Weights of a small transformer language model: width 192, 3 heads of 64.
Each number is 50 + 10 x the weight over its row's rms, rounded and kept within 0 to 99. Layers, rows and columns count from 0. The size before them is the row's rms in percent of the matrix's.

# down: layer 2 MLP down (transposed), 768x192, rms 0.0448, rows 0-6, columns 96-191
# up: layer 2 MLP up, 768x192, rms 0.13, rows 1-7, columns 96-191
down0 097:52 55 55 49 53 46 43 49 56 54 42 63 48 55 58 67 49 42 58 48 37 56 45 53 44 58 55 59 53 42 49 55 36 52 61 38 56 37 44 37 35 46 57 63 41 43 54 45 64 50 61 47 65 65 56 37 44 24 59 49 56 48 59 58 47 45 40 40 51 41 47 50 79 60 52 45 56 44 44 55 33 41 58 51 67 46 47 56 28 45 62 51 54 40 58 63
up1 105:59 50 42 56 59 66 33 66 49 30 63 37 55 47 66 68 57 59 47 58 44 44 43 51 50 56 58 47 34 50 50 49 47 38 57 40 43 32 70 47 53 63 60 59 50 47 57 51 39 56 42 45 36 41 36 58 39 44 36 53 65 52 56 43 73 45 55 35 44 32 40 38 47 46 49 48 67 57 54 43 35 48 64 57 31 40 39 51 48 39 76 42 55 46 52 45
down1 104:48 58 41 48 42 64 49 63 55 51 57 50 60 52 60 49 67 46 28 58 38 54 47 50 53 59 57 52 62 65 59 53 47 48 28 47 65 51 53 60 50 45 55 51 63 45 41 41 56 40 57 41 57 34 46 37 32 34 65 47 41 47 53 58 73 55 43 45 52 48 46 60 49 45 52 41 49 81 54 31 44 43 48 44 66 34 41 61 62 81 45 65 67 52 28 48
up2 097:57 30 50 52 53 51 63 35 49 40 41 44 47 51 48 41 55 37 56 46 66 36 43 47 58 51 51 64 49 23 54 48 46 52 56 66 47 53 43 56 57 27 46 61 36 63 56 50 64 57 40 46 46 54 52 46 48 43 61 50 51 64 41 40 49 41 48 64 59 64 66 56 54 50 63 59 45 70 51 59 66 44 56 37 52 58 61 63 58 56 42 47 38 39 54 53
down2 087:41 37 48 57 59 54 37 41 54 65 52 58 42 60 53 54 53 51 31 61 57 50 56 50 45 46 47 58 52 65 45 32 36 57 48 54 28 34 56 53 48 38 48 41 44 22 63 50 48 62 37 36 62 56 31 60 57 59 64 68 64 33 59 42 56 60 37 38 61 46 41 57 45 38 48 31 49 48 61 46 56 42 56 52 41 53 60 52 55 54 34 55 45 54 65 50
up3 104:48 57 61 43 50 63 49 66 63 47 62 39 48 48 37 46 46 54 47 62 44 41 43 31 43 47 48 37 46 43 58 37 58 57 65 51 43 61 50 66 49 53 43 60 50 50 49 67 57 37 56 44 47 45 40 58 50 36 47 46 54 37 52 59 56 51 63 47 50 49 69 49 49 51 71 48 49 49 40 53 55 61 61 49 62 58 56 66 74 54 57 50 42 64 55 37
down3 101:51 64 53 35 36 25 44 44 56 34 62 49 35 45 54 55 42 64 47 57 35 59 45 46 52 42 45 60 55 59 54 61 46 42 57 41 62 34 41 38 37 67 55 34 55 63 56 54 54 45 46 44 29 48 69 34 56 37 60 51 64 51 68 52 57 57 51 53 34 60 43 52 60 57 51 57 42 61 43 40 65 50 52 53 60 42 46 40 41 51 68 54 52 38 42 56
up4 095:47 56 42 44 65 45 49 55 51 42 41 37 53 57 52 51 42 30 51 64 45 46 16 61 69 44 51 50 38 50 43 46 34 50 70 56 39 58 58 56 46 64 55 54 46 48 61 54 39 52 60 51 61 47 53 53 46 49 48 40 37 46 36 48 58 43 36 51 49 43 49 61 38 55 50 50 59 67 61 50 56 42 54 40 50 21 52 25 57 48 61 43 36 26 56 69
down4 095:43 47 43 53 48 44 46 52 56 55 43 57 45 44 63 45 60 47 65 57 34 56 47 61 36 52 44 47 49 73 43 34 43 42 50 32 49 47 45 63 43 59 51 34 51 44 67 64 49 32 54 63 37 50 49 41 65 64 47 53 47 31 44 44 54 52 64 43 55 57 46 46 41 46 52 34 59 64 40 45 60 57 51 56 51 48 49 44 65 54 51 55 60 48 55 68
up5 108:41 49 45 69 52 48 33 41 45 55 65 59 62 48 44 62 42 50 47 58 37 51 44 40 48 55 52 46 41 52 58 58 58 49 57 69 53 43 50 70 46 56 36 47 65 64 44 62 54 38 53 35 54 33 46 46 56 59 42 46 51 54 42 55 69 56 71 67 46 61 37 44 36 52 50 57 32 35 64 52 35 43 59 29 40 37 51 26 55 43 70 50 61 48 60 32
down5 089:42 46 49 55 54 59 64 41 46 45 54 50 56 65 43 63 50 36 53 45 36 58 46 48 51 36 54 29 57 36 46 41 74 35 55 55 63 67 57 71 53 37 50 54 36 50 58 48 59 55 30 37 72 51 75 45 48 49 69 62 48 47 44 49 57 60 65 60 57 71 39 58 59 43 58 54 53 34 68 52 54 59 42 49 67 66 46 71 59 24 56 41 47 50 42 50
up6 099:43 37 43 52 47 37 46 57 49 48 56 49 38 40 39 40 58 39 54 48 67 37 51 51 52 42 57 49 67 41 57 68 43 45 62 30 43 57 50 55 61 54 51 70 44 37 36 50 48 46 44 45 63 39 60 40 51 35 67 42 59 66 50 59 33 41 46 60 65 57 51 52 47 46 52 49 78 35 48 46 43 42 53 69 55 60 48 68 41 42 75 46 61 53 38 52
down6 103:33 39 47 37 48 37 47 49 68 53 29 45 34 47 58 52 50 62 51 48 31 44 37 59 47 55 42 34 60 66 61 56 62 43 55 60 54 51 61 51 57 47 38 48 46 32 57 37 54 45 67 38 45 42 33 36 48 55 44 58 58 59 43 29 49 49 48 62 44 46 53 50 45 62 46 31 46 29 50 45 59 57 43 34 66 43 61 52 44 34 53 54 65 60 59 52
up7 105:26 53 46 53 58 50 54 38 63 57 58 32 60 53 64 46 52 35 38 63 50 69 57 46 56 41 50 42 57 33 34 58 46 51 40 40 30 44 63 48 50 49 45 57 32 61 59 62 53 57 64 48 31 37 35 52 56 57 51 78 57 52 48 66 43 59 58 45 49 42 46 48 46 49 54 58 44 63 49 54 45 34 71 40 38 47 62 43 30 55 54 68 51 54 54 50